{
  "n_head": 5,
  "positions": "learned",
  "bias": "all",
  "init_std_down": 0.0398,
  "optimizer": "soap_variant",
  "lr": 0.00877,
  "weight_decay": 0.0,
  "decay_fraction": 1.0,
  "final_lr_fraction": 0.05,
  "batch_tokens": 65536,
  "train_tokens": 306100000
}
Each number is 200 + 40 x the weight over its row's rms, rounded and kept within 0 to 999. Layers, rows and columns count from 0. The size before them is the row's rms in percent of the matrix's.

# up: layer 4 MLP up, 1280x320, rms 0.0397, rows 117-169, columns 64-127
# down: layer 4 MLP down (transposed), 1280x320, rms 0.0398, rows 117-168, columns 64-127
up117,092,166,190,275,177,222,141,143,228,179,203,155,153,183,137,140,251,216,189,151,195,281,239,172,227,141,192,219,199,252,177,275,235,236,161,237,189,222,197,237,214,205,210,275,141,217,146,170,184,240,235,181,199,100,184,170,219,156,182,199,198,268,188,200,246
down117,091,182,210,180,228,168,166,173,208,180,291,231,179,114,245,189,184,221,215,208,166,268,212,201,169,209,237,148,222,171,280,172,229,208,192,185,241,217,197,197,164,211,169,180,216,136,136,171,130,225,132,204,205,185,168,251,155,213,194,149,137,148,235,83,190
up118,107,182,167,159,242,51,184,220,263,124,318,202,262,200,167,158,225,237,248,198,198,270,227,150,144,185,195,217,189,197,226,251,186,256,178,229,168,213,235,185,118,253,156,198,244,212,128,181,232,270,107,275,196,223,234,190,190,108,248,266,244,160,184,124,239
down118,104,59,229,151,189,213,227,177,249,203,209,238,260,219,126,250,174,173,160,171,254,208,211,247,238,185,199,282,217,203,261,204,181,174,128,175,173,236,178,199,172,238,256,234,119,209,189,227,211,162,184,216,143,189,190,269,156,184,245,188,122,159,229,232,226
up119,098,242,214,218,222,195,143,154,235,242,222,164,195,187,198,194,206,143,153,184,258,194,207,142,208,198,192,230,193,229,188,190,221,185,161,130,194,205,217,217,260,218,225,163,167,234,155,239,246,248,159,173,254,205,187,167,209,262,152,176,167,206,226,97,242
down119,101,234,248,182,225,216,234,218,175,232,181,151,171,159,246,218,159,225,247,273,274,215,214,266,260,197,152,220,139,172,195,194,163,203,175,209,240,193,156,167,205,211,206,156,264,250,266,165,220,179,169,224,193,213,221,227,181,215,238,247,174,206,181,273,196
up120,109,224,159,216,207,208,214,216,227,186,227,197,150,243,156,139,260,203,205,168,248,167,158,182,171,210,161,220,208,180,202,205,160,207,147,250,133,104,282,226,268,198,179,160,229,214,217,196,176,191,174,178,130,158,161,147,216,237,185,251,258,130,180,233,241
down120,111,186,265,160,233,165,142,163,172,264,289,229,247,162,211,221,184,109,182,207,174,223,139,223,194,220,222,239,260,139,204,181,159,228,282,168,202,214,198,294,177,226,327,170,139,209,268,199,247,240,255,194,216,210,200,224,173,241,152,218,264,191,120,195,122
up121,095,178,207,191,212,279,136,166,237,209,243,175,112,168,239,248,215,236,220,227,234,173,243,182,235,242,159,229,196,191,227,199,225,238,186,237,210,199,200,188,222,231,221,206,213,194,136,216,149,241,227,123,164,182,231,266,220,196,160,186,136,271,195,210,276
down121,096,174,222,139,208,171,278,175,184,258,161,162,170,187,145,216,209,128,184,187,207,272,212,277,222,114,114,170,191,213,182,185,201,236,213,134,195,201,221,198,242,243,134,176,204,167,206,300,150,174,230,175,220,211,296,233,232,233,269,235,130,196,184,195,231
up122,089,138,123,186,161,208,154,250,169,300,206,182,234,213,204,207,256,250,179,255,185,258,273,243,290,277,162,192,167,149,252,211,262,179,149,205,175,227,233,159,187,206,183,239,225,192,223,293,285,190,178,213,239,142,229,196,204,237,233,252,231,185,278,112,204
down122,109,237,177,200,165,180,151,166,148,213,148,175,178,225,212,135,126,211,244,211,221,202,196,186,199,245,247,185,176,168,172,202,247,260,165,201,197,223,200,177,216,120,148,251,167,232,202,168,195,156,172,179,185,177,176,222,219,191,230,224,213,284,249,181,268
up123,102,264,180,217,167,170,139,215,169,227,122,159,216,237,189,272,231,244,242,137,260,168,103,117,246,146,163,151,213,164,202,212,167,183,252,218,233,196,174,206,210,197,245,178,161,178,245,235,183,173,153,251,200,205,197,173,246,161,143,187,156,211,192,232,244
down123,101,173,190,197,216,208,191,260,251,189,175,129,138,178,271,146,228,196,189,218,206,249,199,201,157,163,166,189,160,167,166,159,153,215,112,260,216,191,236,179,163,164,197,164,199,224,268,165,248,160,213,312,236,190,197,218,272,182,175,283,193,264,243,208,215
up124,098,145,194,194,201,210,237,251,244,134,175,243,222,262,227,193,199,246,200,212,232,200,198,217,178,194,189,176,240,141,265,231,182,201,152,257,236,256,214,160,175,187,234,224,100,173,197,210,196,204,189,152,225,191,220,154,217,231,259,171,176,241,229,185,278
down124,107,190,153,240,207,210,254,281,246,226,310,205,220,149,167,257,244,215,212,171,208,205,197,246,209,225,168,176,197,254,219,178,285,303,201,235,240,211,212,177,272,203,218,182,156,229,205,186,213,228,132,191,164,129,198,156,240,160,248,190,307,162,266,186,248
up125,092,188,160,193,197,115,223,202,199,179,189,179,128,256,155,238,200,224,181,132,220,190,235,239,205,226,161,217,191,193,171,161,194,247,152,175,214,193,205,196,208,175,208,226,259,263,139,278,178,132,183,218,221,153,183,144,270,160,170,233,240,243,144,224,226
down125,097,155,256,199,196,204,143,199,213,241,189,169,187,208,124,122,132,252,193,137,166,265,216,197,199,171,212,260,161,237,169,181,240,205,229,223,190,245,159,140,188,171,255,173,222,179,177,252,105,156,218,170,197,226,247,231,196,170,169,160,243,269,217,209,232
up126,103,186,205,201,195,249,196,185,164,242,183,182,217,146,132,205,141,179,158,219,224,230,198,160,189,194,169,232,208,172,218,53,251,208,225,163,197,201,269,203,159,209,165,258,142,216,213,210,210,169,222,143,158,148,146,181,108,231,240,250,254,225,191,176,166
down126,107,228,243,259,157,140,226,196,275,181,248,198,176,234,198,201,185,188,201,199,217,204,192,194,239,131,282,187,260,208,154,214,267,157,233,186,154,176,155,124,217,247,216,150,233,212,284,235,144,98,149,152,144,238,162,172,177,152,136,166,212,140,183,207,271
up127,096,168,194,213,140,207,175,155,237,256,202,298,157,198,206,176,240,225,150,177,213,329,162,189,202,238,246,176,186,224,99,215,200,246,198,141,189,168,133,159,208,157,175,202,193,220,183,219,260,241,189,171,167,191,117,193,208,205,207,231,200,168,165,183,218
down127,103,259,217,168,126,192,203,213,173,226,163,161,212,245,203,236,203,171,274,175,260,138,211,158,139,184,141,278,238,182,240,205,162,234,217,160,274,186,198,163,236,188,97,206,248,199,213,160,140,138,179,216,159,186,248,179,235,167,164,138,162,280,255,194,190
up128,096,211,103,196,184,177,178,222,182,156,159,146,174,198,213,216,227,249,194,136,201,193,196,207,231,247,262,162,168,273,205,212,250,265,257,236,180,222,158,218,190,282,157,234,282,226,214,118,230,188,130,180,184,245,169,200,241,193,241,227,203,165,229,203,237
down128,070,186,158,205,144,207,210,165,148,175,137,206,182,252,171,241,177,211,201,209,259,194,125,209,221,255,208,134,175,162,250,166,289,200,203,203,277,208,188,228,264,169,179,213,204,199,208,172,306,244,233,197,176,122,210,223,218,203,210,194,225,172,233,316,224
up129,099,195,240,164,178,238,195,215,229,241,248,182,168,208,241,229,339,235,271,141,176,234,230,213,154,163,208,279,152,224,222,123,150,215,190,144,154,207,192,232,92,275,145,199,223,147,149,197,195,205,140,163,231,305,148,174,175,186,217,196,179,155,195,240,301
down129,093,211,189,192,188,151,208,198,263,130,216,203,205,220,226,239,294,255,168,186,234,109,195,206,296,141,267,200,216,200,191,267,138,224,160,153,191,176,160,222,227,201,99,226,227,193,245,167,158,205,181,199,230,180,262,150,190,170,242,183,267,186,193,181,194
up130,107,193,145,211,135,185,158,204,136,176,165,228,81,149,236,135,248,249,148,216,202,236,251,137,169,310,236,196,220,163,287,261,266,260,206,221,217,205,271,213,227,171,211,189,228,199,195,218,187,181,271,117,171,173,228,199,158,162,208,180,188,188,237,163,185
down130,098,206,170,142,175,144,172,191,206,200,228,147,241,173,163,169,177,183,200,228,192,128,152,177,217,195,188,198,149,209,168,174,174,196,234,179,164,248,97,257,173,171,234,242,215,218,186,173,269,269,157,240,262,161,218,174,179,235,192,202,193,250,209,258,202
up131,101,184,183,185,120,217,219,174,205,187,226,184,182,130,237,217,146,249,182,166,238,187,196,219,153,225,184,249,207,142,207,196,193,214,198,270,176,216,235,286,233,210,236,152,207,252,142,251,205,185,151,190,220,119,223,206,218,246,199,215,189,181,148,164,157
down131,104,159,176,195,199,218,211,286,181,167,210,180,253,187,238,155,262,256,147,178,179,199,214,275,106,176,155,85,134,209,206,182,267,240,233,127,267,208,237,235,168,293,213,239,243,167,268,142,232,200,231,195,250,191,214,174,188,181,258,185,154,175,236,174,184
up132,098,207,198,257,191,190,199,135,221,189,197,214,179,213,181,210,219,185,153,114,207,178,219,172,114,206,233,187,118,156,215,195,111,209,123,140,207,191,272,236,158,231,230,166,226,184,172,195,220,278,231,207,202,192,219,197,180,212,188,186,263,252,197,185,184
down132,105,161,220,226,164,287,263,211,185,236,160,261,188,215,205,181,173,170,147,189,246,236,266,273,242,192,257,208,146,300,112,219,102,188,210,182,155,247,176,204,239,170,206,171,216,190,275,209,180,255,187,152,228,166,202,213,213,243,182,136,238,251,175,196,223
up133,103,258,223,200,141,147,200,166,175,260,242,214,219,116,217,240,187,246,197,160,201,202,194,238,200,178,223,159,207,256,260,267,253,215,112,287,222,144,230,149,129,213,241,223,119,206,169,173,175,195,202,236,174,156,172,233,194,169,160,171,145,269,232,102,239
down133,100,206,136,158,197,238,187,254,178,103,236,178,132,262,216,175,207,181,157,238,312,199,191,193,241,251,181,120,220,183,170,145,214,160,174,119,211,235,232,195,164,221,158,184,312,227,221,270,261,222,180,158,161,220,160,169,187,230,128,194,242,154,212,215,243
up134,105,278,164,282,232,182,226,258,207,209,108,169,235,161,271,240,221,211,244,150,321,270,199,202,205,247,132,229,179,145,189,192,162,205,245,199,129,171,176,119,249,164,220,193,197,249,229,235,181,222,118,239,224,211,251,186,204,235,210,255,185,215,132,203,143
down134,106,182,218,182,208,226,227,203,212,200,235,156,161,235,161,204,262,236,235,263,165,216,190,243,246,184,156,224,111,264,207,239,199,216,204,211,174,200,180,259,162,183,189,132,202,221,204,167,259,165,209,138,180,196,180,210,195,185,172,166,283,251,216,190,174
up135,100,263,180,153,180,228,155,249,271,217,182,187,210,179,190,144,246,128,158,199,214,249,195,146,222,172,261,156,242,166,277,195,211,247,193,206,205,200,132,190,233,193,165,237,135,147,173,217,225,192,293,165,231,205,287,255,201,199,142,177,175,162,130,156,234
down135,102,211,200,198,225,146,196,158,211,207,246,186,183,238,146,189,240,236,190,220,168,164,209,199,175,181,193,192,290,216,181,204,279,240,199,232,136,170,217,163,234,210,228,191,215,189,229,221,240,193,208,170,149,256,261,183,180,147,192,103,288,195,216,215,273
up136,106,230,183,199,204,233,180,168,250,211,231,173,213,119,250,152,275,206,185,123,218,176,171,184,232,227,181,230,157,221,174,211,284,245,215,177,141,180,124,198,199,186,173,180,204,181,251,188,255,216,164,197,250,222,218,272,226,184,218,151,120,161,156,204,251
down136,097,150,213,244,245,125,159,232,123,241,195,283,200,280,190,214,190,154,172,188,234,214,196,260,188,186,256,239,188,131,182,194,220,199,200,158,177,213,260,197,163,90,271,166,276,231,231,192,185,224,165,116,185,177,281,192,176,236,177,215,226,216,247,189,173
up137,118,231,199,223,206,174,184,146,213,270,239,230,139,170,138,151,240,275,201,210,164,237,218,141,228,159,295,129,200,158,229,247,224,259,205,151,224,202,262,247,168,231,205,292,198,128,222,222,250,246,246,205,252,213,223,168,146,232,261,217,196,221,225,205,167
down137,112,124,179,159,181,184,219,208,213,186,204,216,253,104,272,221,200,211,206,222,261,191,204,193,263,169,261,235,171,152,207,239,231,204,143,186,205,146,162,136,217,191,268,213,163,129,171,191,204,203,207,173,196,195,186,187,261,184,184,196,176,242,193,146,241
up138,102,248,272,238,211,176,153,183,223,148,182,200,245,264,241,217,173,204,244,198,268,190,239,228,178,245,188,245,244,203,270,202,255,147,200,227,169,216,197,236,166,209,200,158,214,246,199,247,177,289,230,211,234,209,128,323,134,187,187,224,208,206,178,237,198
down138,115,232,223,166,153,195,185,198,177,214,242,155,261,176,99,155,186,260,186,188,191,261,199,223,220,191,173,225,236,166,145,176,202,191,187,204,241,239,180,238,152,248,206,186,177,258,180,197,197,171,200,197,195,231,187,239,219,230,191,187,303,111,185,150,275
up139,101,300,257,190,153,164,224,263,229,171,224,181,189,209,183,238,211,274,146,190,189,207,274,170,205,253,240,235,222,155,203,191,235,237,191,207,210,192,189,139,230,175,179,177,218,125,103,208,221,211,156,171,176,204,205,211,219,106,224,200,255,156,202,153,285
down139,101,151,229,194,236,157,216,257,230,111,169,256,208,194,236,158,153,192,226,171,110,223,198,234,226,241,210,189,197,145,259,198,204,136,171,208,211,188,186,252,229,125,192,240,228,142,244,247,190,189,248,156,258,203,204,254,151,248,149,203,200,231,169,190,147
up140,097,214,164,145,199,196,159,276,240,244,313,189,270,164,177,130,257,126,194,321,210,186,236,254,168,148,232,233,171,175,87,148,143,191,199,204,156,194,197,260,200,195,199,179,231,235,244,230,171,257,188,201,274,220,195,256,210,261,223,250,182,198,175,186,199
down140,102,239,187,189,166,186,223,289,246,192,129,214,121,263,212,244,200,230,201,246,161,188,169,251,264,147,233,293,134,207,137,207,287,205,202,168,198,193,184,149,248,188,214,209,144,230,166,207,140,188,188,238,186,206,197,170,210,95,148,209,183,196,259,191,208
up141,087,150,236,156,205,172,236,197,172,265,205,201,199,165,154,259,151,236,206,287,217,196,194,203,175,176,248,261,218,200,261,211,198,135,211,213,181,206,160,137,213,202,188,215,95,154,213,219,147,182,253,210,246,202,285,248,155,239,187,193,206,152,157,117,210
down141,077,223,209,277,114,198,194,165,125,143,131,188,176,198,228,214,162,160,177,269,243,221,209,123,241,231,256,166,247,234,169,200,180,130,118,302,192,167,215,246,274,145,217,129,180,200,214,234,258,223,250,194,206,155,210,245,162,268,179,235,211,126,244,220,168
up142,100,174,152,281,122,270,176,176,148,242,182,230,251,166,165,178,261,182,187,293,246,186,211,243,235,175,258,225,193,297,188,130,243,249,286,180,232,247,210,168,178,218,295,276,152,270,237,238,163,118,267,192,214,164,191,218,187,188,224,237,171,286,237,237,244
down142,103,209,177,266,202,162,222,272,205,145,220,173,224,226,202,168,228,272,129,185,205,242,292,224,274,210,186,276,169,154,232,251,200,164,270,150,214,195,257,183,194,211,242,258,237,230,155,217,160,209,220,138,256,218,166,222,183,126,153,219,146,221,171,179,177
up143,088,237,265,176,307,178,209,276,202,118,178,249,231,207,152,155,197,231,220,187,223,231,178,213,231,206,173,254,219,232,240,225,195,203,207,175,239,153,197,168,245,124,210,134,186,208,198,177,233,195,197,187,237,168,232,211,282,248,219,203,252,214,158,203,214
down143,071,265,248,128,211,206,210,131,169,189,180,263,166,178,201,280,194,192,136,227,209,228,223,210,139,213,162,246,223,193,144,235,259,214,234,183,265,144,175,285,182,160,228,172,242,181,222,245,282,212,269,234,199,160,192,183,157,261,182,198,236,203,234,206,228
up144,111,203,128,225,163,157,198,187,194,253,222,197,190,195,182,131,227,188,125,218,222,207,181,262,245,220,238,149,108,166,242,208,172,229,277,252,190,278,73,200,232,202,214,233,170,241,138,199,207,226,202,179,242,174,223,220,151,219,207,154,269,198,163,207,216
down144,107,183,227,226,214,194,134,182,256,200,232,253,205,187,189,213,255,233,167,182,196,256,248,252,208,171,156,274,212,208,274,198,161,277,214,132,203,175,180,188,204,167,139,223,188,239,198,257,230,217,209,266,180,172,211,206,229,180,191,184,176,271,239,229,298
up145,102,170,168,164,249,204,191,65,185,155,202,167,159,277,227,161,227,199,143,208,232,177,220,142,209,208,139,233,210,204,174,151,151,239,224,157,253,234,204,208,222,181,118,197,242,192,183,187,172,207,184,264,159,184,201,203,233,239,225,175,192,262,158,215,176
down145,100,203,191,254,182,164,153,270,239,255,237,272,210,169,126,232,222,142,171,171,182,148,132,214,280,256,203,144,186,238,199,224,190,192,214,196,201,248,177,208,237,242,130,140,230,189,256,151,199,163,246,239,165,206,274,149,198,190,196,193,172,179,176,226,244
up146,093,247,238,224,202,160,243,157,229,207,219,249,184,210,183,142,247,217,229,231,174,245,202,191,261,158,132,277,277,173,207,212,260,208,236,146,191,290,157,138,210,207,187,192,139,205,229,237,212,209,257,203,250,263,237,199,164,98,204,212,228,173,195,177,200
down146,099,220,229,168,243,152,213,185,217,217,146,127,230,209,128,199,185,164,255,177,143,187,170,180,178,227,175,201,192,211,97,195,138,210,275,231,178,259,254,188,210,197,153,203,150,154,237,192,147,264,220,225,248,223,236,195,218,284,183,201,232,210,183,254,146
up147,097,249,180,197,180,284,186,277,120,162,282,246,167,224,238,252,197,176,166,232,193,174,212,122,192,264,170,183,160,165,165,171,201,256,280,169,158,138,237,191,216,159,199,222,154,165,226,267,166,150,240,211,208,224,193,254,175,140,156,187,228,164,202,194,192
down147,086,239,186,182,171,157,184,177,295,181,200,177,224,207,149,135,243,173,199,183,203,155,223,200,205,199,173,235,183,206,279,195,162,209,184,202,157,190,170,200,158,234,227,146,221,174,157,270,207,268,161,160,230,233,154,235,206,263,207,175,179,141,189,198,305
up148,106,95,137,173,220,275,174,124,230,249,193,193,208,205,190,204,152,176,103,241,191,251,162,171,184,183,247,227,269,225,222,241,184,224,198,172,225,165,86,142,112,228,219,243,256,211,228,183,174,182,125,214,264,255,199,179,177,157,142,155,200,190,275,172,260
down148,115,268,164,169,228,244,243,133,174,209,254,251,193,186,175,230,233,226,93,152,264,197,291,262,195,192,218,204,238,193,241,182,220,205,218,123,182,107,160,217,232,261,166,292,187,205,239,176,159,161,217,187,201,213,211,224,163,159,195,148,197,197,183,191,204
up149,092,210,174,224,222,152,208,278,258,117,122,180,170,156,189,194,215,140,203,231,182,153,231,206,234,245,154,223,214,232,158,214,180,185,252,205,265,207,137,231,153,203,208,245,243,252,198,263,193,143,186,241,293,126,176,237,174,154,202,230,218,213,212,285,257
down149,095,138,192,154,175,174,212,213,209,238,280,314,245,165,205,210,243,188,208,207,59,115,183,107,201,175,154,275,227,233,246,225,238,170,329,187,198,263,160,136,218,198,169,231,152,149,174,133,175,154,215,217,188,233,191,205,192,158,155,211,136,154,191,157,253
up150,121,212,252,220,178,158,149,166,132,185,219,134,224,184,206,113,207,179,218,225,203,216,157,200,124,241,291,190,223,187,204,216,217,240,193,225,224,140,229,236,155,122,155,224,158,178,177,179,244,177,253,155,199,224,256,183,244,163,166,214,185,215,135,162,224
down150,105,216,251,229,164,193,210,227,154,195,247,97,190,171,222,215,198,142,185,229,228,125,246,290,176,209,169,181,192,205,139,193,242,209,159,182,276,168,295,236,214,250,218,213,142,183,242,210,228,248,213,94,151,203,239,147,166,281,209,164,163,150,188,247,203
up151,097,186,237,162,194,150,199,294,297,216,228,155,170,214,203,146,257,226,203,216,147,226,213,203,150,211,168,237,176,226,196,220,118,268,81,200,175,175,163,216,137,179,189,202,183,238,205,183,288,196,174,211,254,158,200,212,185,156,216,215,186,180,171,189,228
down151,091,134,224,177,221,226,183,202,228,181,157,145,182,179,236,240,227,200,173,224,279,235,230,183,287,183,177,225,172,195,208,198,182,195,295,214,180,206,214,173,174,234,263,161,268,223,148,188,247,107,200,251,267,242,107,164,145,211,270,192,163,259,202,194,113
up152,116,199,181,180,180,144,240,181,195,237,203,238,272,185,193,203,231,100,215,140,286,201,221,231,211,175,244,243,306,182,251,201,243,213,208,256,189,239,202,162,179,217,224,176,217,204,170,214,166,241,206,187,259,177,118,177,187,279,233,198,218,161,167,169,263
down152,101,176,192,249,110,180,218,200,181,188,273,184,237,260,151,224,226,201,232,206,258,243,205,181,195,139,215,213,248,187,231,172,236,222,187,181,180,225,222,171,195,248,166,240,153,197,233,193,174,129,208,226,203,146,118,202,205,138,217,227,230,182,180,166,251
up153,134,229,202,199,215,195,119,194,253,275,134,200,207,161,156,208,168,223,220,120,201,170,238,255,227,215,207,233,215,242,193,206,194,169,135,221,302,238,201,242,161,176,257,267,223,206,255,215,108,198,168,171,290,174,177,276,243,235,163,200,230,186,160,92,230
down153,114,222,178,239,225,225,230,230,233,241,245,134,234,189,199,165,222,207,158,169,241,208,200,264,128,258,210,213,196,184,189,213,239,119,181,226,217,178,246,217,226,196,190,133,187,218,147,211,260,210,179,113,130,118,117,192,184,236,187,163,168,207,165,73,176
up154,095,161,184,254,179,265,243,144,223,188,199,189,180,203,176,226,274,136,116,161,175,256,163,214,249,205,222,224,161,159,203,152,177,222,189,244,243,216,213,148,133,239,242,210,216,225,304,182,173,239,229,182,235,198,141,190,257,199,162,253,179,159,148,185,209
down154,093,185,242,156,204,253,171,209,186,177,146,205,184,105,235,178,109,220,249,224,277,167,151,211,316,222,166,162,149,184,275,217,172,208,215,137,209,184,161,256,207,170,219,177,209,197,175,201,282,186,238,238,151,171,167,228,216,150,238,245,235,215,199,205,192
up155,091,151,155,213,238,118,195,171,179,219,224,250,260,223,109,229,177,218,191,168,114,150,225,225,207,163,244,271,233,196,211,143,184,205,223,180,193,178,279,229,252,213,134,166,203,213,296,197,240,174,246,158,182,164,213,144,212,227,167,231,142,136,223,269,220
down155,092,186,217,233,224,211,217,215,164,209,268,202,185,151,205,193,169,127,181,213,256,249,182,259,194,208,131,201,157,174,156,271,212,198,203,214,251,228,106,163,266,237,336,257,168,214,173,228,202,174,174,197,138,162,127,223,218,237,214,245,239,224,189,189,162
up156,101,192,130,110,146,212,173,173,272,202,186,160,124,234,177,178,177,217,240,156,176,180,153,174,133,135,202,210,133,150,236,250,211,243,279,236,275,235,145,181,212,209,177,206,183,213,232,263,293,259,194,207,149,245,250,179,170,203,182,236,200,149,166,246,209
down156,100,198,257,137,260,184,224,231,97,182,188,157,219,252,197,172,214,241,114,212,204,222,197,186,231,216,171,103,202,228,198,263,222,174,223,232,223,165,238,174,179,195,160,216,253,160,216,150,295,183,169,154,259,242,172,180,205,199,183,127,256,190,260,245,165
up157,093,207,278,155,199,265,236,179,147,247,226,190,271,145,170,178,272,230,160,193,215,203,198,146,211,216,171,226,163,181,190,199,147,250,230,216,218,209,200,203,129,193,202,184,228,201,252,238,117,175,206,192,307,207,249,173,165,186,209,202,222,173,175,211,205
down157,075,199,233,143,148,284,221,151,174,222,257,201,235,205,239,232,196,179,172,180,208,157,181,144,216,219,244,184,180,141,207,243,215,237,143,208,232,146,187,260,152,131,235,209,177,150,168,180,238,167,213,174,223,96,265,174,200,234,216,175,216,133,261,277,192
up158,092,223,173,189,155,200,221,219,250,150,218,120,219,186,178,293,234,152,176,118,150,210,172,218,175,221,149,191,216,133,214,223,181,128,251,212,129,202,211,206,234,205,239,232,254,216,194,178,171,215,190,259,236,162,115,151,209,314,215,195,196,193,101,227,195
down158,099,154,240,211,205,147,189,164,216,236,217,181,171,188,239,66,140,208,221,200,177,147,176,127,256,210,186,98,192,248,170,169,197,211,169,168,215,140,241,217,145,187,265,251,95,192,205,173,273,230,214,148,145,244,247,219,183,211,198,186,235,220,193,199,162
up159,101,157,178,200,192,251,222,244,257,210,191,154,147,202,135,246,163,171,211,240,280,243,182,191,226,186,214,268,168,246,206,200,225,130,183,235,219,195,227,214,191,282,146,176,242,214,199,250,237,234,196,136,177,235,201,226,147,217,143,139,140,241,204,247,247
down159,102,211,192,145,156,165,228,206,210,171,194,190,157,199,259,194,176,194,184,101,170,162,189,173,261,146,310,242,188,257,169,211,177,202,215,169,253,158,246,144,275,238,236,215,190,235,209,216,214,182,224,204,216,220,251,191,216,235,217,191,234,209,156,226,245
up160,108,216,243,221,177,225,135,195,163,202,193,214,178,167,150,169,158,275,198,167,142,198,232,276,158,192,234,211,187,221,172,152,211,241,201,189,188,263,220,225,211,193,256,211,152,176,133,201,151,186,236,242,190,175,178,222,157,177,120,260,195,241,198,141,219
down160,102,156,170,169,243,260,171,182,190,146,182,311,260,265,257,259,211,141,168,188,154,275,238,212,238,151,249,295,179,169,231,151,133,133,171,127,178,199,226,139,157,173,215,223,135,105,174,208,178,258,170,251,251,159,160,243,186,209,220,196,273,170,196,257,262
up161,115,253,226,142,190,210,149,186,133,198,202,214,225,266,198,166,179,213,248,179,239,147,131,139,174,88,214,232,221,152,277,155,190,193,194,269,156,203,166,194,237,165,207,203,184,262,137,184,159,229,232,248,213,247,229,274,201,197,246,245,180,161,78,199,209
down161,119,195,232,222,178,200,181,227,244,177,194,140,162,210,185,174,235,255,268,156,237,279,124,144,158,201,231,169,229,168,196,195,243,203,268,224,195,196,197,221,142,202,202,238,119,186,210,186,214,252,188,183,212,141,163,235,258,199,222,247,134,179,191,250,220
up162,116,214,157,219,162,215,126,194,231,198,223,167,236,185,234,161,252,189,164,205,206,282,214,258,185,238,159,226,107,205,178,242,231,210,285,207,233,209,141,191,134,211,163,215,228,235,197,273,256,262,131,176,276,158,133,221,164,218,198,233,228,175,201,151,234
down162,107,210,217,228,182,266,215,283,265,119,170,163,184,185,160,173,151,250,164,251,184,245,218,213,233,212,218,176,205,236,287,201,165,199,182,272,206,205,235,177,181,235,193,267,271,248,184,191,145,135,177,236,185,261,179,199,186,164,209,188,156,164,197,156,218
up163,105,252,255,155,175,225,189,114,213,291,196,182,226,187,178,233,204,189,232,160,198,163,219,248,221,200,216,205,164,186,270,217,251,230,271,201,149,294,193,189,161,201,193,237,155,204,149,242,213,226,185,146,186,153,180,220,262,168,188,212,191,189,206,208,194
down163,101,192,194,200,202,255,253,216,183,218,196,176,244,187,148,234,167,252,216,214,211,231,168,171,182,200,146,169,176,221,177,232,183,255,247,214,215,244,209,234,127,165,206,207,171,174,184,198,224,232,162,265,208,165,278,164,252,208,141,214,189,272,222,98,150
up164,096,213,153,178,276,209,143,193,201,136,147,217,218,272,164,176,199,234,204,134,227,157,117,181,223,226,256,247,146,167,266,239,242,120,194,225,227,218,123,219,197,150,158,215,207,209,180,151,225,231,191,154,164,186,215,188,199,198,196,244,182,138,173,244,265
down164,102,171,246,251,138,172,247,157,143,193,130,221,206,201,201,230,134,127,240,237,217,184,221,221,167,222,240,190,215,229,184,195,163,181,176,201,165,254,171,270,216,194,253,215,189,184,139,200,176,177,227,226,262,178,144,245,230,233,173,168,203,253,239,186,113
up165,098,234,256,148,234,211,194,121,171,157,144,212,258,173,184,222,222,170,248,223,158,205,188,177,182,211,182,206,209,159,199,123,181,220,194,176,243,214,196,163,254,291,236,180,273,204,176,206,228,168,194,227,241,205,238,237,222,186,221,208,173,134,172,113,228
down165,109,164,174,185,203,196,173,186,208,166,172,196,166,256,150,169,205,154,195,255,253,268,169,190,217,164,222,158,208,195,123,171,281,191,203,190,215,174,267,125,185,114,69,167,174,197,126,192,208,194,191,159,155,221,169,142,193,237,162,138,259,166,205,174,186
up166,113,263,117,208,162,221,243,165,122,198,162,207,179,140,208,213,242,218,165,233,222,233,277,231,125,178,191,128,222,136,215,132,228,148,231,163,214,201,199,210,211,188,202,214,178,231,191,172,222,157,216,214,165,206,234,238,236,223,233,225,160,225,199,174,237
down166,102,169,232,209,165,210,195,257,226,215,156,187,208,177,180,205,178,156,251,233,155,280,179,244,195,223,208,203,182,267,209,263,290,174,151,200,215,242,148,267,182,262,245,267,128,225,156,230,187,284,189,226,208,203,166,243,208,202,206,250,190,271,154,226,232
up167,096,258,287,216,275,192,218,184,218,231,193,149,167,188,168,167,219,220,239,217,218,282,209,195,154,197,182,220,157,202,214,213,238,133,129,189,258,227,321,172,88,222,293,153,238,177,154,175,174,185,187,177,136,199,101,196,242,164,208,239,189,191,219,162,190
down167,098,186,181,234,132,205,167,215,245,83,241,155,229,178,188,196,212,212,163,216,202,146,198,233,198,119,187,208,234,202,193,295,213,240,268,203,104,182,151,210,213,211,182,270,180,269,96,242,162,215,195,188,225,290,279,169,208,182,130,193,210,230,183,232,186
up168,093,127,188,167,150,149,193,255,184,235,179,185,176,234,226,149,191,241,172,182,172,161,237,223,168,168,244,248,202,182,226,244,83,219,200,238,259,181,181,191,229,217,226,206,269,219,285,178,254,268,267,128,134,216,196,213,212,209,223,221,160,133,191,214,234
down168,097,289,170,164,177,217,213,156,226,220,220,138,159,194,226,236,254,217,215,196,136,193,214,173,234,208,227,239,184,198,177,181,228,152,209,232,144,251,215,296,257,214,228,266,162,211,225,148,198,247,229,241,140,202,212,278,191,215,183,153,216,213,211,215,219
up169,106,159,111,249,194,211,229,109,216,227,189,151,255,187,253,205,205,214,205,161,150,195,252,201,167,208,210,235,153,184,165,152,192,224,209,169,248,91,260,146,167,151,188,235,263,197,274,173,194,192,125,229,164,225,223,164,189,164,225,193,168,232,174,220,196